Part of a small language model's weights: 3.57M parameters, no biases in attention or MLP.
Each number is 128 + 24 x the weight over its row's rms, rounded and kept within 0 to 255. Layers, rows and columns count from 0. Numbers have three digits each. The size before them is the row's rms in percent of the matrix's.

# layer 3 MLP gate, 320x128, rms 0.104, rows 36-52, columns 0-127
105:162152128113146175108137105118156107092098128154123124108146102132060127123138106129071117126158095085158132111120119157169103129125117116140112177135117127105157124096126101104130080111157130119130153119146150173067158120157162114128159139140144096153116129117113105138135138146158166144123113125117117177138107139102117175136127126112126098144151091093148149125102114083151135113170
095:137134150130118099141155126141120124133115126137111150129173121135131111123133128048119134165113133136141109159131113150139178150148134126169179112109070160138169131104116112125088137129129144108138121115123076080142155140073141159128117132162168102092157115111116105119141102147108166098128107142109118117189105102112115142163080144120141160115140116141150132158144160108123141120169
102:104122133133110072121122108131107142142134142146104107118135119130146140156136169077095127103144113167160095133153125112131143138115159130131149166155145145135085161108133100135090142124099120088127161157077135142148129153119154115115131142136141121087157136098124112106107163122100086174143132152148144140116156110138101181110131094116142099123184122090064134102144171119140128086140
102:146128154133105133131172118130148097167093123079115132136127121144111104139156142116121141159124115106157131172125126163146181118143075075138127139116087117112117146130119136133113157134123141136110106145121161127130120123112137157127139102145088117088140140137166087180144124120074128141119125122187078114157139146076131133130066116108118170107177109147144126104168122143131120099132
097:141090129124131131105146150114092195144136089099130137133116107118157066144127111089125166146142145124164123143136091133131149094191141090134163148113127164123135111108086102089133120120121137114097122125118122173175085152130143155152089072145122130104147118121120099170119097149128134106128126125162062148145120145121114110127112123102158147144139096137139114123127151106158145125132
091:119100142134180111108151107131174119152188133113138124101126146131146169113128084137138100091160126104099137128107118132132066123145152128126088126099116173131137112098092131101149139150113149157084110131116187149118114139135122137122145149104125122115159111111140138167101122112108140146108084096127167109137160143149102165131146147137130125130140111092164199129092170133132117107108
097:108127077202146122118154111124090142130137138109126118150104114135119108129147144147096128107133076102150138137160081112091164127100122130148168152134109104119118122103147125095119152122133144134151161167156130146102083119120109152118128112165079129120139130161129142159123114139128116202139102144153142144103148118166105176158092125077144145163113119150107144112152094122130127118093
101:156116147082154119120103095139142181150133163099123130112134108111070086126132098109141079142136122137135108129064146150093086159101156116134123122168108163127124125124133129096142088155107128140112072108108159142102138138132120155152139158111182102132108177133117127138174174127164119126113137133103144140140081135125105097111140135125139157181139137114159126100130118123145132131121
096:151113102076122113131100163133138129173115109124110098156136120132125152111103105110130136155162161110176116158121123123112118085088094135155144150139112102119130133103111110126113093125134158143135120105080136192154129129136154150166122135143127151119119145096107140142179128107141151113072113165100128138160088130086147105117104106147130162171125126081147090129152155127152150144080
094:084126153172169135151163132165132133138104096123117071139139126108102143143133121106095106114110172105147152101171099144126097094149086138161192135117122155115149149133086131099123123161093137116108113093120087115108120139145137188124184129135137118114145124149115142164117129086114160152148083158095109127155146101134142133150144125111153125118084125121133115115124126152122127090136
112:116157148125128114117108154110128137152104116121139107176128096101096120133149122137136177117155133074139106077149151157140134113135113104136133166138124151135114138117123114130121108096150127121137149138119211110110141129134134131167138118095120135145073103154131097157144139096117148132158170105151125127081147120137049104168118116144117087130141127121110086177128129110139162162159
105:130091121096134099134138086133121166100107102146133105104107109150090098143169159124124097147159167117171109095139124148108105115154105075146117112152125119141112141103132105140125100137117093110137154118040099146120124189115131130158154125102180102113151127125156144121116134151152153126150135152134102187093141145140123113117138130124113118141146106150099149114128135155166109105091
102:131104121141142147138192127122139114146122109146126152120135095118137154142140107155122162064120140150133134136115131118145166134145185126125161144124126122071141139121108082089131147118108065106142146099134136098083130146187116110131109127125115147116085122115151174096146145180111112091098140127124095153091129132130122110164123167122146146111134085131153144132140157136150116076139
099:160112114098116112099111145129102158122073105084110123100103094171149125152140085146135159145162119133108121145139143137133177145172103158127134090141156136164115131128127140086086175134126111102128125108094099132122151113115128147126110084181124153143157151116126159095112167148114137083149160099162075141102177106147150115135109145129154127125124107112116112152139123134124164150124
087:172152180127157172133135109119129126110145162155130098126129122124112168136119117151074119123149159131124142172096130131132115127072136153132104126098138130159137093124142112109116107080148123147147125148150132140113101141128129086131074132124156104130134165138099143122136152120148112116131118145121132140193126083111130134147102112141055086121182127075092127162124165113148119132114
107:135112099138154148112099119053155106113113136137148147150141112131114150127106113156127107129142149069156094093111147151123156169142137124134105165152138109084094119105162097095117108144135108107153132094163159133133183152105125153122097146132148091103127145119134101097118121121132139137112151110101097153139096136136105171143125140164126105196175103120100131158121149122145161130117
102:148165160138105134120141091125140108156117115165098088146137107121121079135106134072077108176147099109182142133162146147167133111151105103116152177128115151111137092123129126136098100117144120136149154126103143177151107134141149153154136118156132075098100140109106084156145187110133133173164133153140116127156117114117105129107135113100114154153150124134102116090137116127130148135128
# layer 3 MLP up, 320x128, rms 0.0941, rows 36-52, columns 0-127
084:140082111143181144127119154116133092156126111150123147124131119152107156139119113130072133126160151108126150093099110194171129126141127114149119132124142122102128152118132127122152068112108138138087122118175128152094130115151146134099165161123172088146140146145142113148130093134135072088115147065136122125179107106103122103140105116160141154141107147086138117171129127101129134131137
096:163135163134162118092122111146132114112149148132138080104169121120113131130083164114134122094152080075118128169120169119132165117098141119093117110134158104139106117181164104139107125086139128123161128117110096086129170133160102121105142129146148111165158138110112158143126130157108147150139129153085107112144091150098133160142098163090123139111125127169144141112100119167130099146155
099:105103123126125086107129083166089137129098151144113142110179134129101102140145161155090119158120158130145136151111129160151098139153117156157139134073102118111137096163139149140176147168125153118100085106134163177083107109142145146108124074103152097125146097112134125143161092154158117089117126162132148123156144168127155138135136147130127120117100103129111102117129082112133105143144
109:080140162105129124111134065110109135114165118153134143174159137107133102149126143141178106089105153165126119111083115143104132119177137135121143130127083144117113172146101128161118115140090154108101105142145164077103147170096126108126138087130134139136097118147163115111116152113101136157114094161154111119100121127111101123140149159143095108110115187146152148136113124171133122129140
104:134114125083094161091117112110123121139161103119155151103187136133091124129091106101176139087157123120122139137064132149108126086132136086105114133160149149104099155097126158129161098121146099114129104093159114147146138175097116103153115119131136131106131113171113116126148137129125111115121101110117142133138110154184144102149115112158137129129155162133182167102118133154137113147177
098:131151120149133126143121102126129123111097139167139122130129123168119138098117155098140116147108144158127144124133108090104168104156111128127133131113149110101172165165118147134095176165091128146133125147118115141139140138113112143093107109160172137119086133112190095102124149138127125127124135161134100138135084118143126102077113162144092174079067149139117092102176141108123122168163
099:121132097097127162152100160062124091111156111119133168123116134170086169140120121163141124133097135138097131053104113153126139163123134155112103145109138132097128171106147137164128135154128113112141162131135159137114161132094110120119091177128082146144084096145150124107118151149145146120114161147089129119099135146126145108131139116145158079105140135120098140148111149168138139164113
106:118123158146129143107089104122149102113142161096089112111132137156112133140084143131154149114104136120137126089121124115166128126101127140159141137114108114099099110163087173162080129130129129112149151137133166180130072117145102150163143082152125108072113110146162096130153108163121114133123180141144100078127108113137138166136108119148129127076167145117126117122155173115126114136154
101:174141093115154167112105147124164152099099094119133144105121124141148116133158136111113101146101143127119148086158136072121153130142140153114145141105146131105180181144147126117146164125105123115110096087099105114120159105144131125129080144167149165093148144124137156102075146119161179131089145154135116136139160095150137112102110096083155142159133096121100098127128139132130144111142
097:125155139140129143082127141091132126122163193105092124114150141098117102136113145090158145124159097087080133131128121094125088122092117126102134148103142128116178135139146123116139156097083139158120115145105156130126109123146121104136153122136161130126101137157130171124125103180206115130052132128150117119142097133145126176118130134155153121124119135109140145153099137155127152168117
096:138159151141135158115071139099114144123124114076142115189140119110113153103138072134168156116111128112138108092165156165137165086149133131090165151139134144139121136102141105122108110104144153146148133123121168113100188097146128143139136093111139131162085096152134076137144121129122147118122156123151127118113122161124076069138121139161108118150133146131094097145139149131111135137145
101:124127113096144100153141127105129136124085120130091139142146141089130190144127153160122181114125147112093171139074125124148125129149137131133127130085110147116142182102103125147095141123148149132066091087139137106117106117161139104124139131163084166149105123127174113108138137121115118079119120102130166107097130126123116162139168181142149131095099128107130139177121124112120134099150
094:072146125183096116136111114149132141116132122120095146139146111105085135141111124117147112115131132121101132124135140156125137078186122125159155151152101123097137166149107123188116171158138131126157125136143089126182085114148088155143172142128152142116107086124152124125128133104065122134186157137133111110138144137161111121136087163103136105085121143133124118141082108129132114113121
099:119076146088162119148134087144162121121115113119102165081086133115175170135112127165093161095119168175141120139130157119111120146151146146104141109108114120117148155147109127133130162100099154113135099099106112146143150088186163141134120116151127138145172126126096156098129115137128158117089105100124137126123107111109132166123150161140166148102118149126104138172151163159110141115104
094:095119189116123115151145139145155154154106110139119154097076123105066126134094160091141115142125116152127142139120087135121098157128112124101115120103141096167174094114107146102091142125105114134169101150108136121132149114143090178090143128134137176098087135133138131129087115150153108117094114128152160133083122120149119134113148149133108134157087132166135103092153154133143156102136
095:133145090079092149149128136096114152116104112126123136142139122112112170129114160100134133174129135112112116159136173119127197116152090098111105145149162157167129139187103114158125096131139136153110189089146153095175121145150136126106104128116151111111132132110086102137159116126107146140143125118132104120125147155162157150111127134173144112143127143122112115098114112168116109120064
095:134088168133094104136140123147098077118126096174128110135165128144113080127097151108092149117107070140137152142149113118106143128098119119105154117133151152114101148128150142173140122132116099116139176145086131155149110104151109154139136138110142099091134172114148121132118201109142138153141160178146181124127146105139125132128138163072141137097114111126115146088127118117126127109158
# layer 3 MLP down (transposed), 320x128, rms 0.0921, rows 36-52, columns 0-127
093:133097150116153122151122150131118176173113159169143107131124205147149090129120102137127129160134159119121151145116122140150166143125131132117133149076163132091176067137128131140096130134132146120128108140136117173151117104129117130119128109149157107113096107110113116137111093095080119112151088143111130117197113156126160151105139104158141122158123104120134094116084124127089123120093
098:118138110131123133111119130102049167095166120142116106126137150124115142135120137130139128127144106097096123110142147139165113107109195177150073136171136162119095127094113116144170126144127122106153103121115132147118147112092094142139136127156125117124092140128146132115097153084121152117142106076162166150175170149099148142117130116129129110167120105167106151132128098153153083116130
103:086127111118144127074140113096116136129154145137086111124112120113141174187075125092170142097120121108139167173135054091152162132165187139137146143122136178133175114108119115166131135140165119104134130108145109105109133109115101139134130134128136153111092133122142134128106135154132123127119113134147129177103159127120122086137129168149114150109116131130111079099157143130114111143122
107:140111144125116118100133086124116075103124151147144129156135086142133123187097152112161124172145111111120124159143118157161128102118145130092100090159134106124109148111151091131118117100164132101117085129126119141152177166174100098133163154086149099120125129114099112089115119120121129146165213131124157114163131120119179120102133136124110136144125115104122135168155104135126124139122
100:125109128105109147103120157150083118135121123129131160095100122133111175142152135121144111140128118043160110106114163123090147121146133165120084122127113124153117113071150180149092156136130134155119096109128108093128148149117149118145121117183136101127093096120149080142164159142103143146147140123124157096127126151092135116151141107118125111157182144114129106125144163165111163154126
094:134106127164149127085107110101137133136160148141136138106116157134145158125140123140164119095131106114031130131140131172134096123130133126144147130103113113108143121081093116107191093097156144142106090121125144111166094128153131159144121149096115132154131095127120098141160135142136107171122124107127166127135148126132130150109150135110129158162109073064163135153129107138161094117124
102:174106107165110134083098139157109114126124150145116134130112071138181161163165128141148125166148141078094113147150106166111103148130108138166116120122156155116146118098140107160111093111137155094083118112105134152122147133137114151142128165127124088108097125114082122099084145140126137113136135129145137106116104112141170096109144130110109152130166086102100129163125114107169121161160
103:121162153127111152145102147137135125107123157104112156148182156116145084146135129113122192112105139134088111104140089123121148139133134132157156088155134075094113123138134110101062139133146142104156121130121121184113149110125141153101140161156125131125128167108154128115124113114076165131105129136181089150128146123089106097149147108130125140102128147128075111131118165165098148103129
101:128102130105151132108097159120115127107174127122110152097103144110134124103115112109120139099152095158128162173097152189121079121105150147093121145101132123142095135134098124142153119146145138133160145143134139114143090131143138081139128121111089148144112134129141155141201120168173128106150133116128116171146169136111112105103191125156089123145131147126111137109078099085106127119099
102:105129143154164129112153159150130125110142168128133148190131159126114124146114140121157127140102129122203157129112137133123096163098144135136133174118159143098161113108083097139083101145132165072087136141151149103122144103131137150122117151149147132083128118108113118094122090159135154132093120134105142182108093076134135090128102112108137117150117142135124112140142111139121159106084
096:129119129142161138159138099106144096124141150122123110122126215148146144085110120129158099146110120104166153140123128112132108125144164147127109110114141099107148110155098119122137102094121169150141102159115123142143154124099144099107104154172147123143121158129140171087125120104116127131119078161077107028132100139123162143161126135118118142100122116135154151159129142120112132102146
104:106160133102134141142137085134156157148121154128145115129112067129125150114126172146169115141142152133155096118133069132142131121149145096142089117150133146133109157108147091119115098152186142127135125041096131131092152155182101158124132118128128139105112108140122120119109144155157135106119130119146126143127153124063123113172098136121138157087118102121098173127143108124146098112121
099:115117114152162121142111112120104119144128094142167112117170070112113174058138148129149070123146158125137139103138121123102148122132118148108139114136172140136163139145110130088123112116112141185138121162150127113101179078157120101155154167149160111113098103093108140114161106122097108114138148142105120185124122147138158115161148119107140122105141124114117155096103128131148088148135
097:135142106133159159159131149127105102127128128107120114123169148137114131172186134130148112119148156129176128109098131131113140110118070164130126093102135111151133150163135150159128119090188126121099134120104116130126131190093146108138142151102125112183113089147123106080108111112148132122150147093116145118138153112083172085111094124115141162123118123134132171135102085141089132150135
094:111115143130123160124111126130169138116106129124114130138150077166134101128154098110129099094135155116152130101126154140109166184100170116107130131087110119149131140116119109142158167111192151144139152113134124109104137128183113097167142161128131110145118100131090084152148141066115142133116106096083119131160178155127131123114139138114096133101129091092144105142119132126189139120132
098:174145100122121160163147122123117152091135107134123129124137178127134124138154099115150127126134129128095155154099137085096101119072138145134147100110107113146136185145152134108153146153108126092105167161103090157117167125122152074121101161086139117139125104081152169131102135119145157152084127105109161122111155088175135101136169124128134132089119130135161130124134149118099109141127
094:135120134130163139153101157097143120061115169095174138146120115135116129120073143117110151110147132147178120142127117083132111156134124154103135132164133107174112136145104063142140160149142080122128146145129121130151130154102120123128116134117126140102118102136144159139131109148138091108160146131088091128083101142123126144104118090153128115091143119124159119156136094178086186119106